Weights of a small transformer language model.
Size: 13 layers, width 192, 4 heads of 64, MLP 768 tanh GELU, vocabulary 8192, 8.05M parameters.
Architecture: LayerNorm before each block, learned positions, tied embeddings.
Training: 614M tokens, 4898 steps.
Each number is 500 + 50 x the weight over its row's rms, rounded and kept within 0 to 999. Layers, rows and columns count from 0. Numbers have three digits each. The size before them is the row's rms in percent of the matrix's.

# o: layer 3 attention output (transposed), 256x192, rms 0.0599, rows 134-191, columns 96-191
# v: layer 3 attention value, 256x192, rms 0.0707, rows 135-191, columns 96-191
# q: layer 3 attention query, 256x192, rms 0.0943, rows 192-203, columns 96-191
# k: layer 3 attention key, 256x192, rms 0.0905, rows 192-202, columns 96-191
o134 115:533519526402553463498568620425541516586427429506486559548481532461436525489434451512466548490553447536435515518459476505473459413519485513534527460493558443442538431496567527516558491484565559535494519440494427437538523450496576473526463519518611630483505494495564489392491521493551474584
v135 107:445376447536499561471537468457545466572602523533553443592531405516480478506447490513522503549503503451533482491440483448499531477424506514432480546532512478390439430529514471614516518417580486439461385392454529536578547534447525449434514534515394508450438544512508525460432522428454535481
o135 108:536531529362512493476426495487480492499492535475408512457542602413538532474529566502558461487598522546507533478473573509511519437481530461556567404483470529553522522530474572405511465497411514539498536614540404524473523504452459499547448576564574488520432501433412565485555517545558414397
v136 102:439491530499458362530416448464584561516418497496450457443427471517538531521471513493503440496480543497513547553522462502470488479569482600490520463582495565481433517575494487589517525400508510402538491481582518646448492514586478506539464567535437558463440530354455519461519511464547512494
o136 110:501468542542499503525464479488429504515497498453485599558638547533427553466455468443481546542526431486461517488565424475535524477481497474560564544433497474522528595499489506473497486573462447578496482540421472456506492446451489544420528405506541425473509593579495488520549455531558541474
v137 109:550468561575527496537523494490486500445557537458398468535470476462463627538557493505482549490509524435593554531466539601537393490484538559480539509568549478460579470466457522458463448485558500526461416532420422495510473492470625558414510500483527522513457567534536559559457489475495507488
o137 113:438511438534495412562555459609512464444561495483521542514465488552468500508451482514500536601555496592493514530454486442406610548464456513559437458493454557516439546518501492429588524445410499508466510492530503475418512497542409461495515537509525535477478473461489494391435457560473509468
v138 105:585526508561478462450487481528469535539536495554488507531363542570516571465505532552439570446430519473510382503547429525548422469520547494382499422506449461471481470535536545433528518503520545511571488441501552507588518481524450579450389506506433437507456462514501593478374564488465386546
o138 110:574438513461468455550384473473468465460493511448479511527517437521513461522496475405402426533601519545505562429533534515537616563424400549619583508429476497500566636516494478380525592519479456481429489455560444436522562410401596439505575540455557508444500532509551510473507537537497502455
v139 101:508437589469463603390451554484591555615545518471554395533551529477514452525522515383402545585469428468415523536507484512487494518487509475586466483486442496453419586466470577465501493545506516502517570548507554464390492568431513617516607496446535517543548542503576576526522552511510483481
o139 101:473509428521521580540517559492561381430544485511439509453460414548526425505524439510529504457527546509529507453562536455606536495435485509389595558456554499589504405523575494538501467474575506531542479477501483497529468410447488463376401476458477397489477527513471512499443541481518418482
v140 101:521589442610472552469514471508511499480427500553567468472468477446508470527421449555454539511443501461449615546455453465469467487438515537429504562534501471547468546404504546512490554494491526533393504530422515481510526553470539469484470516500554531633532453513488589427386504468433456389
o140 105:423451561373544482596538537429564437593496496473468420619427443469492476460567543471512474478592541523564437493494482491532483538507445438544480509454566468481491454498487449555472481427590440492594524485507464531484422482453394562524587413493538529460503482530548458524613469491519488534
v141 110:432495488485579487429561453546463511433522470543531417602580391531488480527503538425516515493478437568520505595504459434414466641495468516467469439558519507508548517546564459480570589479457591449477548386569452476558441427543526509498529465403486490485516497506507558501522547428598451494
o141 115:561578484499441500555444463534523500513498476410504556513479518533506533431493495546400520451517558472489470502494598558507519491531519537511648586494496513536465480442442597585493437553516424497528494562472489458466592554498509431559408584529417503525549515539418387492420405518533547497
v142 103:340509458555467497592488503487491505479485496583471506511541432523474604445494541606455535466490519505559453482561521556483408453480495458631636509450414515469484427584554512473494498464465445430558448471449537481542598478518424463510474606543525533452472569442568461516554575559544503469
o142 113:570477509484493478476532478429482516519449532448522418555582552470575378486520431405610529568489471519484498509348467555585540531552465497477468488583558499442588534473468486481425470581477569541482536527466503569441540594528479466483424459432502500527490463506469602491480409555451509496
v143 093:535527465550489524536453456513511459498472517498427421494429558477581442578473413411558443457514539481546430566470524477595433537538537512535485489458561514515440433535425506543444466438425506478548437537519500552441529560503413486545554445403530454505573482600482456529532525510493509480
o143 098:506512499507450461538503468506490614564469476468501534533525480473369585494415623544498497501561535556530539497441490499454517484444551495518491476567444505462479486493597533443552471494513519481504484529501398518559484535390481523417508523588513483518456480439616454397438382504502506526
v144 102:516398501451526389462474572484530563459553507484471524505453395506568568497484522533499473570538457508405485469490428563523528495573585411474530491515512420584465534488478517492563534510584527470492632449481442488545607462466495564498509490502611441431514437513511515471455472545588492549
o144 105:531549456554588565481499576481463517543463543533456533436466548536593467564558395509531534434540536483551496474456490458555435504473451502504477464526476550426501495571533552549429483542535420539470394477523535507504504536445465407594498527553535522550492546496504549543464505435467535442
v145 107:571534537543430558506506499529514530483546531406626494564381498493550530479467529493507446481522489453456510610477564533610529513455585486409565499542453562526505505537465464550515454480511438459542540510508496456398481521580469545465564461523537559480529480442542374412497584442466489465
o145 111:463432495469497516511482492517453500533518499567476482491568504477529436463506482558457558550479550596553610404461419548423408531492409574469435480473486488490519439528444602478505476527515542447582487568457422489498480498477528542533460483490509578453474452476480666489481405537468513477
v146 105:531505580522409537527504441580556576529481518489518552498546546568450427509498510629526498429483493532490544543399418475486510469590621479536450524366512445472478511494538427471579488578571411499506513440510559407394457452498551494573468514469552493444472426450482513499481517518428438531
o146 115:571511421571578425531540483447515481429471538555488427474405472464540568484435392362483539563502544501519417517637568500447510549464459563481475471686518554461543484493465474456509573465439515587435493557545504486559452481496435555531531484501560514451489579510500515416531485555523527532
v147 103:520461496445475520461502461475447421501465395537552499544510526515514468459477572597537461427523495462530532442532512501430463527462521531461534492498607424506363482495462449515432505406522473476565443525549453445517454525530562522507466464519496507520458570510481554423527530574541476560
o147 106:442469560545561453444475483485554560557479572526472570456542534449520526417427444460522436537519509470501475520549500561539584445456504471528436531442409505443565525458505497505616475580461513506419544475511512537540554470555529464515536476527439508393541517490485563489539473523420520569
v148 110:435387570574488558495442435526613516564510601548355605554513526539570519518433495398465505543401450457508495490466504585512500519520485506468494522485420412547561501484492429425501471427487494519442577486413446360487438485474509480473540567550448480536419510521489476471525504469413566530
o148 115:507545499528545461542535544523485497455478378453572470492507546477410526488488410531444518444627444543512563498552524445518516490480548577504461483453508539484514453541497591577487478447500528431447434397511524560534547426525465536611454418426514421472561530461522515547481491498565489434
v149 106:487492493499457464522436489524572483473526515452510451534408423448490483555516508535441434459614453578513503516571494463397473481556539413504449446513529535463523566511454478511495495451515436486582541589552458567481519490477549497631568518459537443494526436532501572420478651560442549489
o149 111:456510591486473661485534491527511544547464482527499488516502563555511593465455425453524526533462546485518540515482407497527498471352469474505537570523531435523471508472580548524473538557544410554499424428463512495500400530450437509474449386574533527528515522488548498601422469485566479554
v150 105:540454538504511569532476659501514522473468465482495430456512568514470606498460574542573476625514458521504540447475465589474527557563523527422465448519518397535341493478528418484487406473490505473513479450534521550527444483504542465455454459537448490423506440534558478470482577440517473476
o150 113:491485503498548405466502444483541561526542483546556517527516496469517507528442446600484440433435589474488456526424483484412445475370535447504525455451506488475554512401486553413471572564448575529489465451432481399500515560551490499531477605513522550449414547612469463486559447510549527545
v151 106:434528483420513460494531479423563441489617503530482493487499470539488488538510467499475533477551426472509526478535464580491557470488577419513436539465485535482574456570360402513506502557487515532479516471537481496503559441576506582518507479531416489441451505577498514461485483459434610475
o151 105:561529466582534534528479447592430511403460417569493490522566541445456482496503515476499450534489511527397515447473470501480503586507422463498546541545522538601542484515550518508428482480487464442435450551524497573483414514483542461590451475508493526552511394482474505486575587523486555591
v152 106:369580494453471529416505546486411487474484500483558465494493477520548579465452490495520563462511594505556608475587451503585508496579511440537517459401567478489473521505555559484484524428458520437493345539537589414535452533479487597453491477467485392529571466458558526483509536473480483489
o152 108:517451493534473480543448600446630568459534487462481503495486471428496415546551509524488395569454578563438474551410570432425469529428603525510489509556489499440607505568491478449451487433539494528518570499485473534510514422500510476453343441532452534499496543494619533509575469493561512561
v153 099:531472474516492520429576556568415461505518455508498445521433468503506551465500415548513536498411470531537502557503535498465470464554531463467447496559537517421456506504550512526464535552474517486600481496553481505559497522429452485578457441550428529516527543473543525472594494502526448481
o153 105:464389445466441463509451477413509560519451509425481561547541449559489518511508573488483479551575473525537465485570457510512413529453462531561606529455538549549454516483458533416498438485554517539498609495478521479585552440546500538477446486533518537480499487536521443580457468489452522542
v154 109:474564396477512510431524477525453432579515498485466413576457452427547549584531580467439408517502454518533569379450503468466425415492557562483524533503391535466521442560508503465497480588496467608552514539550442511534491548536469525517576568514465436440561445455412494465545472510517483545
o154 113:587472584474484483547436440425462561463467451506496481354519481519491445436487519489448518391431547545538470578606487511527615603433502505499510489513577512628468492531597537561532503520480553462513523454465557537533467419455510409505398463476515512575458397544632467535485498407541498509
v155 101:500448485451506468526619540495515473530404504492499427543441480562425567549477529513493516379476500522458548539448528502521603453542477536572482493458497506486426460594504573515603549405492517457536493527538482510504485510507414485439473409565532532588446463447540528429556523492616527521
o155 103:457520431455476490557475522539511510561562504540445585447540464420512394455544540488509423554477444544616521518555457421532417439453537480465515538606534488531527489535420524517458459611464466511538524512428448409385484510490570523515505591446514497421530554609516462545569536497473541487
v156 105:429459567511475513477438499508378484526566541522451467524550618596505519478489507533474506410532558460504437486536483470493420550479600360482310570540478444486498530556477520522479563503491507539468435436478471500309475479516409494553443471535512487520599554474455509515498531450497520566
o156 111:536603432474560437488463559506530499560437454529529491517546469555486499466479444445501490572511431506429549478491459525603538530474408516510737462478549546408497450470598514520453479454518588523445607587568522510524519514511564556498492512461452406493480524431444569493482474470477476470
v157 102:542465487499478451475538449518471593529439460559430446561589488533508535563414468541517538419535464562389510483509530484474482529602515455566502487434553491577458491452524427510541572537497516518432450453520510502417565534430565522479535547525450475507360510521531549509508406446514525364
o157 098:512502430429410540501498527448542441456515490489460466607496439532513553479509503519565475497430480517587541529508492440542469524396464473505599591552456597484505479486427510472513451486481504597488493525513447515522443581542519596530433428519502488490509499509476499553567512436407461636
v158 102:500579412520470490508503573522551490490519521540380476385474505482432464493455542395491483473472529520533434591534516565509624502499494464491501467506398550557522479402560496594472551525530616502527545415484474453510459500452440497525459423462502558498522484491500545543491587393532508512
o158 110:479427590600436469547566449489500473527529455494546495582576430466575513543457513654491496532516507539447548414489438492466407491502455515417530571489462472419465573461412501420575483494499407478476367504483536504531471444520620548548443556435505479600489492601399493464531448482441504436
v159 096:540423496437426539492491474529500415480480494547483567449551462529483491427452462503474459482510483449340546510554403545464521500485502516473492479424439508541445522577528415483584507442435490555537425454573481446471558567480544523627431464439576542579467511467573476479558426514472532505
o159 097:479505451490494486442514553495509541528490488474482467526542509458498594493505543508556498500547494556542535602507628545576463446558572594501501465554486490433537471442478483502497510544445477458557538452517491555517407473438433499458554479492392443499506485508540549503483561475528414431
v160 111:487460583432421519534415523482502380457553516479517531502441474519499508506581545552468534500607551471484472476522490372554368512511578411560547528582518532534530504518504503462516497525523523569544534523520456522450489452531448539426457471465509543508507441526473460503553442560473527419
o160 115:496539481499466497487605534601468576555489507515615422549521458568570536581507479450576457554450509560499544498472478672447591492457471490443426603455518496435480533442584513485442573442474488508520473488403560527490519553506560446523518514469497475509402493387553552414420505498511450502
v161 098:564526513547483403510528507452549475551560551486562512473498482482470546547556483568616480537584454553503494456448564484500488473561513594471466476640525476501505516413560523407508481537491532467518460516388584525579517435464531504514496472428471535490483511444461449484449504479546547520
o161 109:487531482434533542557385533513399452536602444563487504463511561479495458503518487443459532541394477512569544537476529573446549489477415515576521481370509505507567556515497483485565466460440401448449452507547443459392492542522548481403471553560542453625487531563429481425506463453466419475
v162 101:586553495478508393492479528441558499551456479509529541492461529479449507539407536473495479471468470427539392589507540585518465502442514506439510465577471508371452430466462554470429561544459529569558491549455410532515492540532550516514434488554565482539500538524458462593487376427490583435
o162 107:363517561508507472526503475541410484409492478503432506517476483558513502409495585460584397567440458610444551507516451475479462555559531518527455483413495502546447496428427477576548369487443494390481561382581570551487462491511562469534557491533458490508496444454557565549464534526431515519
v163 101:452439550418490534544411537467553362482436579451519508487540433411504620462530481546489511489525506485535565322489529475574494561578446534561562538486574507497468480565458489496502434606571542437491509450534465457442469482573557554482365526518498550453499528456501553442411558491515550494
o163 105:539591448505555466495502478568503543574599524590497450423556507508459412544449498527475416439471531481475515613511447521444549469449509475499485429472497548527467521495521503512471569437425450496532506488401538493417565471531513401488547490523475535591375590558557518525582472532528467473
v164 106:592509515532536488479472450456517408508496462377525564658465534505446497485522562506592476527545423596443542480526498538472541446435387521511442477572534538546481606543550467490574501431447490525479550444488560472495528450517445468450366445451574483522486447469521510480559449538503502472
o164 104:450547430418565461499535528509423604546467481555580504397486512533479523486514405465550509402416507412496521543508488491532402473480499448607541599352474423579559518519524599451420566533509453483460485571501500507470519632469522531513592508502433485553567479507409447445467536484500603485
v165 109:498463469537490410499483452555454473480486481419576516535515507461559463522453437513469510378524445615494501459387463505461485526399601490462513449437542492452501476552501414501544393458504580529514503502577480543536455507494559514506479463470402583543479556495445544475459529550531533642
o165 116:527543532440506540458531464451622422457452490521487494599485523475421643443490541521498496554492604467537433591516487597562520569492496493582499525539516572543402548499501612436436529486589418500478512505375522403524559452452504519599502479473446472520532441456464523544524464469399453425
v166 109:449474571524474453469486388487638410562538518522513511546525437512460475375527545452543587615528518558506522501488557454534558589583445491509456537594462562548518491588488506578522576510430472487453591463453500595547514532554513458501443505408478480496528611474498477495455446482516465465
o166 111:489600462408497531498560557574409518526540478422484491426450537592563428600548507464486456422464410413406456571474475537477485474440511523448601580453500464504512533453494543530441484472508464453529390495505520510476554426514503485489579529469533505447505459477476517546494503581564464515
v167 106:430475484571574503520483456539541452479438556483499452367486499431560464469483598521479500596459513569435515555474512490397423456440556534550502522510368511552548478524383514420478538474419501508498548538461534511528537485431437459497456526479516481542503580474426482458478523496573419504
o167 111:479520554427523562490530571424481502581525423491463469588425503557352456503509479483571495440611475492530481528527534528600571541548454533410469539488603425477471518462578564648449415529599491472432463491463488492504592421512532566523573502454473531496554471525567447478495469554426544537
v168 104:546511483480540543407447490564595464588517470471373494564501445477480557490557523526508471449473607413550468556536491467518480481494550606473521506464561549453566548477485507529520453491424525502524411528478532459436483511491475512453504502561562498471495589567514527591488492592582584441
o168 109:453593565410510501468531517458551454477509525475600494433532540511492399464365541559405517508521386565471542452447515439513559493485513531507524499551475522526396454540556525505497436570598459481354545489449548467468584542457545504499437418531597483514434518445523523473478519472496448516
v169 097:605579519482532503472593420551477447520460554476521507510409406417513516452559575476530491547559519420484392503510569508543408616523409464559485413524611504507481479465480484554526582482484565485545521485472468418399563593547476555529486478466529525519475529534516483440553583511436519607
o169 097:496473464482537526498451510522484552532602499524474529501594565550484480484491508579383591469529550490492616555498390424440527449419476494524504572372415547455538494525469492550443433512521579446504510456529483507532459496514500432453587520542525534489547430507490460489451381577482477450
v170 110:507455457425373499470522484489459504456522550488505493436419467488491504496525452428545562422544504387485615477476443507451561513469475465564481542433567518515468476495510580468547475440558519498470492576406494481514528529477553499608476428525443461501516513529480376527513594601530560500
o170 115:405512513546547474451498519569576431576500473463511515618561465434477514524418582482447448588461506558594531462492550492557440444531449471444586452535437497551556462579547416564499475515475505452478481501543503552530433490525439495476501499493533437490487451567567573445519466432501482491
v171 097:461567471557565501502550512514456517490434504407515455464520557617466461458471573423519505500509533537522505430483404425496574484550506490585567580493592547472484423597449536458531471501529539482427484518545481518430483484487497490424490408584544524584524403520558554510506511518473457487
o171 103:575495432507455503484482550510527472636565498615534452513471459447517536520493461540524424480479425550514452527525555552541425505505536430476419522511508506515471535432454572520479467498553453487566537499541472474450512540552502479527476614374459445466457547522523502536561532553463465512
v172 102:555485478488557530490426468487456427512512535548437503496432494400535499464504478568494524471536549500518492414499618582501498485563547434561447542471471536540558493472601450543531425526536474519435491478509464607434491461417563458492516476513417445507520607538494421381500585414428551510
o172 102:495518611437530514460543449475502506509500473497601473511533520515490507501511512501547469503426513462484489550530374443375537514426452567484525423490530476497499589531480598476425480492452476578500437442550520528487486498561556550523535548541494443482437445531517510550542413570562442482
v173 104:502429497557529462452548484468428505451511546381471538496505405521593452464416544529488432421459505577508507430567624451496551487462523468539576520501503450441473523486592490483469396461561583625482498432450501611539532525496545446533514487470523506516501501537495424501564516514560527404
o173 103:510539485402379580561511550497579448488497536521446489529504533453533538569503428598523526494503590508579499538510452435496525442520473455494437443467513493511484506530490549516494530492459481531501451474485531502423526527571514570463539508519487471538530456441488532541425509476454460630
v174 109:517590484513464506505427484484464520512515561430526549496534534513508532430525463528458556451445523448518462529583487483509507590635476500664542627449556461468495482452468510529504406392446525478567525459434525524533548532454559455477411486518529538460472398507329529532470543474485487468
o174 113:598466524569587532493503420544524545501460476548526408536487524518558562457484499480535461528473440519494528483408557490515416436393535478355403427595481530441546462474520523466519570543460495535471507531480562467514482517438500472548555530466512486544560536493664518491584490537463438494
v175 097:464530493530509513494504451466469445518540547463563546423427501474469592575526465550556480401524511572458512564387455451574537540480460420403505465394494553458520561537475508586479579521455420602481524542472440523568520473478463452455551503506481449446497502456515486531489413511460464580
o175 102:491532539534494551520446513594453525490452486498441522513530411532562464444422639469476485525500631535511512603559532508458460490536504494606477455591374421489382452579530470486471459461563557510455523465446461509511461499529461505514472523470518597460556499533505581486501510490600479437
v176 102:611532504542449493520463517468528531531574530447573488417419463496538551477604496462531440511479543476514535484532430483460443527485424527526521475486493502516461447475600460500584514509562513449477476540552493475513509505551578497508438404517439441541423539501574417455461444449540564589
o176 114:443488467407427588437557481554556489463502496562454620529599495558521529575512593521545471522499398514473511496434570506543509513491471544463440542496557409468518508520408514520495502486459488493510495464488527413512445461413450542438584518441506559522528526540472588545573494486522442398
v177 095:361513511450453501471631479544501503571465518434568453538465518475497454504540580501482432564557491546502600457506509568609440496605430516464492475466471424542574514494461518511536549518473465477509411547559555494494408480516494406466427537588443508479552437520479416543419547543493527486
o177 104:536544473413512553412431569507497514500547504621428514521473503485450497588513497482464539467554464498450534589482554463420526510472561464545587541591481448441482414525494497565609569515522460451606519500398527467528579537521516573513436542462618532481440498567511452439491443481472448405
v178 106:516530445503480481508568505548375606514536421472450425460556487510538467511433514569490541548537431467522461557592478499490479463542474576534589451427490540510544515534614513632441444426474498528510486470627402443588418609470396492457516522470489475491425476435516471392517481508452555547
o178 111:547464611495553517432417461476570503532512624478517560536426528498500521525523484462468533542532490560454599453414517496437543530402479459493433540488465536382506542498505664466473496512422488424481450482478545496537520435429543567531430550510512458497579444572487466631531561478505530542
v179 106:481592561514503487477481476513444564643503462517515487498555430453521444522445513469430415540578435482532386496459620556499464547417661549503487413435581452534569497404548477493504618497473489531473541513477513471465481552582501515418605458522447470524454549504501534458475502470516489525
o179 109:593454541429497512540495546373542493390482515469466551487507568517462552415510557478500545426400510493433542422458464366451625501508472551489463491490523594399488510584396514462523482472497491532515492460548443507493477447505512426555476429488565529491521459456509444594441495508486479551
v180 111:524510531552517555402558458462456463473519510507508549440494487557442549545463536493399462549352491630434553515580487505575547422507508558599565517559511548442445493505475436571493415464546518449406500417489471510475580496498556549534536559469553480516505523478480465465562401460533389599
o180 113:541469456508555423519363483538522574533509489406494483527499506582493531447477414508469546465597514467511503540524510487450479539513464412454415585397458481567574484567484531483539493597454513541504469605497496513565439491587528413492471498488380471493605556491481507444510516423486561457
v181 104:408558482541518446521528568495536491516455483576469459501361513446480476536526556472582529493555517514493515517459446623467462543539516396486459484513487528446479478423568472507563531460448450466461584486500448567508499508409464466467510526491488449461532503525522448604558431572507486487
o181 111:536494516520541450530596541479422493527472461471484542472562429491559565480530496476454481453454551421493467632589541360480398510504569474590470560573459480462543494490452439523438433531518496491502520448452538461531468471552541509515466469513595575534458468533449540473416490531532504458
v182 103:589506412553479507523552559485593511483528550553559544559486465475518514523514508493511513596511468473539489553517554508485429459504497491537491574577516522503433518444478469517480386555553474417449477489451523492492406442496547448465459502514404550454501470486502376527469470540436378550
o182 108:457435510547472432528516463531412526445633486466491361492471503465496528523525485490469495478499504444536510462551408448472498482470518495571471461413540607536554508519499467417477562475452577496479521581451508437455503541581479491532479548493492549532501546422481582473594468487541492484
v183 103:431456513552555571547440520463485482409469508458587441548504532499486558517438509566521587399525513501575414502477515506474434466373470505474462487477502529437496540473495469515455538516501366513519439510542382486519462513552554451538448529393578395446485547493519470492500521515539536449
o183 102:501582508533375501521507489580433546549563514494404611498464518504471533388466518372429382621477495445490558528493464513519569502585493504601484409500496486525531478494485544469519446434408456451396534482557475566489524476539537563422524461516433590547523563416462593547416486554524495595
v184 097:490500382508486533407478454458482455556477498347449528508480520544505492496565532592511533502478534441530526466466529574493448519489490454527441529547450568446527482491546547420448608507446463511571530531521460600521542444475515456462536521517439479449475505488491492630567472538519502509
o184 099:488516494505572516475413481441450539457463413529575497532520527480568506489491508460518561531453519511495470566509424478527513562460504496477554415481544424564442449492537496549503441579633541517443568476533461410565562539478437462516499536520559466489487467465504547469463492487491503494
v185 092:445631524548507481474453466504446528461475466427503406474517417472511550394503450454489545502588410455513530464403522486437461557516564536453494575548609518611514528522430497559453541586503540583482495458491469490528480496464548463414428417534447576505509527445440588520448509509537447458
o185 098:588428459554467511540490460472470470591516506525486534553497453562467587519445580508451480470476469572508463504575507530565501501490435489547543429412416602473433540481506551422596542348556386482485490526517487540498540474503476458542508504401517476565480451564552445501489435523431421532
v186 113:484496502496521487475516412493557577496416459423555341531481458460476508487484554488443561484502488452417584563487547502586553584481483519509468513527466464496518501501510470353494453559484560532486471536519442594550469340457494432513542450610462442522472522522482615485530500512506511421
o186 119:505527372453444593526560527452571460518533399527484594452439467520551514520494516526532475489499494578529431446517524499511472497485548506453501501455498557525506438481486502589571568497515456485545506454483427496521530600512487534556510618450486495577547507555536395550469544584507488587
v187 114:438534549641565520451486491613523434517486454455565485522526546445487382436499502498579496480508531435526542418516490532470436429506542464417525543527572506485560493546487396527448527490529516559535482427466523460411467516449548517530526546543443546398486381449466484491594439482541535507
o187 119:593466555446493402449638520454457466463442467517508458448456598563480555567474535569432613536458497585468523513490546466562572509523504527535555534488447505596487523467500545483571535460594524523478484580503462500558454484544540534498522406462559528555461489471489486538441574515365512439
v188 105:515580578468479447488572517550523597443513576494530537548440417540422597492518566477537494509500506553449504504537586450410550521542504432543556446496510433460496510517493550532499399595538490565497497537525472461458489591477425581353522591463543450429552545455387481527549555498488547514
o188 111:473501429487462552490432469532507451465530440483441464529507544557528420526500441539472591548476523497554500575570407474491437485475455435423450552472485457508520473518554482483463580420530518524513505511536644498466494480510593508572409462514503431470552481424521597440473450572529465571
v189 104:487498475512452530453583458469524514498501518470555483440524519475630530497511453507466469484528469497504499545428542494478534439503505486535545547533541480559406589587363499527529548623447551414463445538439539594550509466512547459503560470434537501515536428492463427419518523468440572534
o189 109:584412539528593552594505468532451581493575459540478516555445560497485438530501529527517618586547478489484431462507437496559541564520555478515464413468532494401517450526471488508477469427602433558583525455515584534440470585434511453482462541470423490432527528577564470475538411541518421547
v190 105:474487491426613487449407439567409412536504481594484553571446527499495538557447542465461593552547599405514476519450420492487530428427462450545502523535378521480514489446530626474521514518498395544518461544437502494444521566482584563522494497438460443475504461487519457591510545554520408470
o190 107:460521513521411466547534542453452530546506510444566491443557418477556442446521505580519435516463436454466507432564445446489408477565562517553490496507521513561491528490506479545534443451499573471487522478568578537573489383498526606343514412574541572522454487576460509386510435488513497495
v191 097:540592508451604427442452547503558520450451468622618473459457502496518454490438473480501566543472499513478538449487457586578474506529470509576498493455494398500468469433570506509555438581504530566491492530503475576436476442534499470508513447520473485533568514546525472499555486504571562522
o191 106:529593437522431495492554479468511383473485486450465521557464539477516464503572542455408464564521498485477391527435407485446534493618499470568509544507587509571573503546486497514457488447536441475498452455512502517482481531533535522463506561448508434512513566456485459511563449504491441470
q192 102:575472507560518526539560456591532452413449455554521571492555543523565476511530503482534450601465463429503506615454611556540536435553446393448424385522504556493539550506492380574533482487494469512451559494468543507408504514537511407464474510530441591508592472497474478514491549516462437532
k192 103:529517493524559478506513442488540513485576477514523503490577459558493550487454511452449499541392550573516560538446472522614452575487424474534452426633595548486556529394515505621514479453460474412466536422556503631457437549489485450466510481549495517475564409473364434521480547489431450601
q193 114:461528403581583565413467537564466585512518486524506455394503537480497423504501399480483445501449437527549443483526493501524505514503497526508613557483495515468516511483518532621530515429569485478576429408475481580575506551464412488492432462480434526562484464487509500572554511512553497503
k193 109:544488476506532476390542450516441469441490478458449522491517457549580441578488404530446516456439433506517541454526499552536441459505565495497555542518489507485509395576553433508530484487514518474563539536461551524454550496549465466378556556482424444478517489405536616490494487451459569440
q194 093:475513467453392448521423571435561517647514559487542498495495446390544513526550514524438513535580514464548564470492592456539467520539612480468482485526464481465520529413477481509479464613524447448490528460494443543498450496493456591558553501513490520511471436535545410455485428522558463577
k194 093:525498450450538502471497590521566489531499634424490386439563519414449531525617482494471469544591462569512447557555525423504443498538454499539498520529472400542441470526493542482487511483480484433553481515542424487466575475417524547529544504451524427499476491512443552509539541474502497512
q195 087:492451502539486574474598516550481537469561523490499467468559452468556400501529441606448483511512429470470587534512494562535493545544497597559394490486493459566438517552458533479486558449618418488521578496538492559585454535477494430484445574417563474492488492467432527554502561502511438436
k195 091:515450460420458480460496619442508471527467515630455588545426423441477374483550448491498510495437504512465642512533482432480422436499464538413471536470599601494493462505540546498570515650551505469462446533541556520509515496478468454527581527480515495456510466606509590452501426466503483526
q196 103:490501433552515508432552521457479610611492560565536432517494398512497487448493477381527476438489482445476489552552610491484427485590534557509381526514528428459566575481546567404436455392489556445444482508468465499464482437492441524508609533521464526469495511503455509427490535523496537500
k196 099:509539446511554449539416499519480503507419532502517478480427505565520522574466485509564373438550528453454525525602487544496415496510463497510533588526513524483429556487482444456421497448453446493547473492526522492511547512557384523533591432577419520419423466550510555486453575493505542529
q197 105:598422504566477555492483405455435477421538374606514421507514509524462432420518567538507677462446483447560413412525501442458485483435515502495501444561471521554459471568507519456513564501551536545526505454539510473523534516562466504562460447515432486495462596501519450490493464468503462499
k197 104:582496490505517472559487407453529506343528456547493470561482551475440459481492497425455594514487488569540528491567547402482429506506511542519488503493400553518446486551458492441464584467508500525478483579498509555475443398474458466645460397479603534397534584546560444505471502498505441427
q198 096:422482544496618515450533451551397559521541521519500529460518604463537544520481577489448515509417491547518510533443512570516492516466514536451444520423465426499607508475514425562457448550475395544499514446421460467498520573585553546467535619505494465576454557552504528466475441412405466473
k198 091:582457502518535481526454448554508536563444505510575531509547636481518487491415562479491487532480480518542474584466511516575460402473501490548447484516431516504507433493564381494446494475457488453501473528568575410488494559527458513440564428601456418540528508558595478504512506605483539501
q199 093:492496461499542624464499535459478424520336494487540500487472511483514461572490508420501632484540602467453535532392512477565499450477461523527504517428525448511490519474583580516494569512609408512510395517450454447523609530429517465483446493553527450414479477469535451463467510465480441336
k199 093:459498510599514534446546476485530480517470499548540529497506579663512386428582374495596440483465506481516527451542541556579503514487570542532491562477535500495450429441553548459467551501600472487535526501457518440504478655478543532558432509465514469491490505560474474496479546449462493498
q200 103:480455436506582444478402519498532457441490536516551483482443521488569625474547437468493557481539490501510499538458483457497528511503513457575537564475433529484534619478427492491525416499433461569534437565462523540519580553491549432496554548482363479497476467634490478501489503398577615520
k200 101:439523556531599479467467518547532489458515533478524615507585458490490533507527403561431491460512491462466481498540539459651515508481451451475591522422536428549452563543462482451564502488571525538547540542478514486486499497394491453530430535505377397485458495507410470566496525576389498451
q201 098:503453531503449557492476496517521459548555641463488553502487463486572443519464598483396461501496424533512592497519503443527464511364547442607559534549470481505536572465413525419514542553566511441443591464522506485478478509447516537592464563462501521523560500517446479453498525485498418460
k201 096:489489433517416448508556486569430485459436477477522572474523531498599593452539592531386529517516504550455478457503565396560515484518515487531525441482433522476446489514528504487577523581404437494516452541501492401449499536442517416469498512471567522458430434610430434528530474549475547475
q202 095:506549533488402556517465429445456512506466481476477423509607454470536466358535517439395499457518462534538467526601534556504528431502475577536467470495514538507500530526490469516413487528489544566491452453428576459495502516485521574509404557504516589569560517457485492506506515504560418476
k202 094:444555590480566515492401474509461475495488455483473625498530403468477630471505496444540504497503438498518507460558533585432515502528515498574553405598500464467482447578435440464474459583462504511467548454446547458453543443563522506523424501587507590461511481528350496425455474563561387489
q203 106:401522455458625481540438494511523613525524483424491564515508479588547557481507545486459482549519459504546521462578426581496568492504540538482549560567534554442534596489475454502515427499519432479449510506346461439445550455476554450418543512537364430489600519486483431472559462612501536479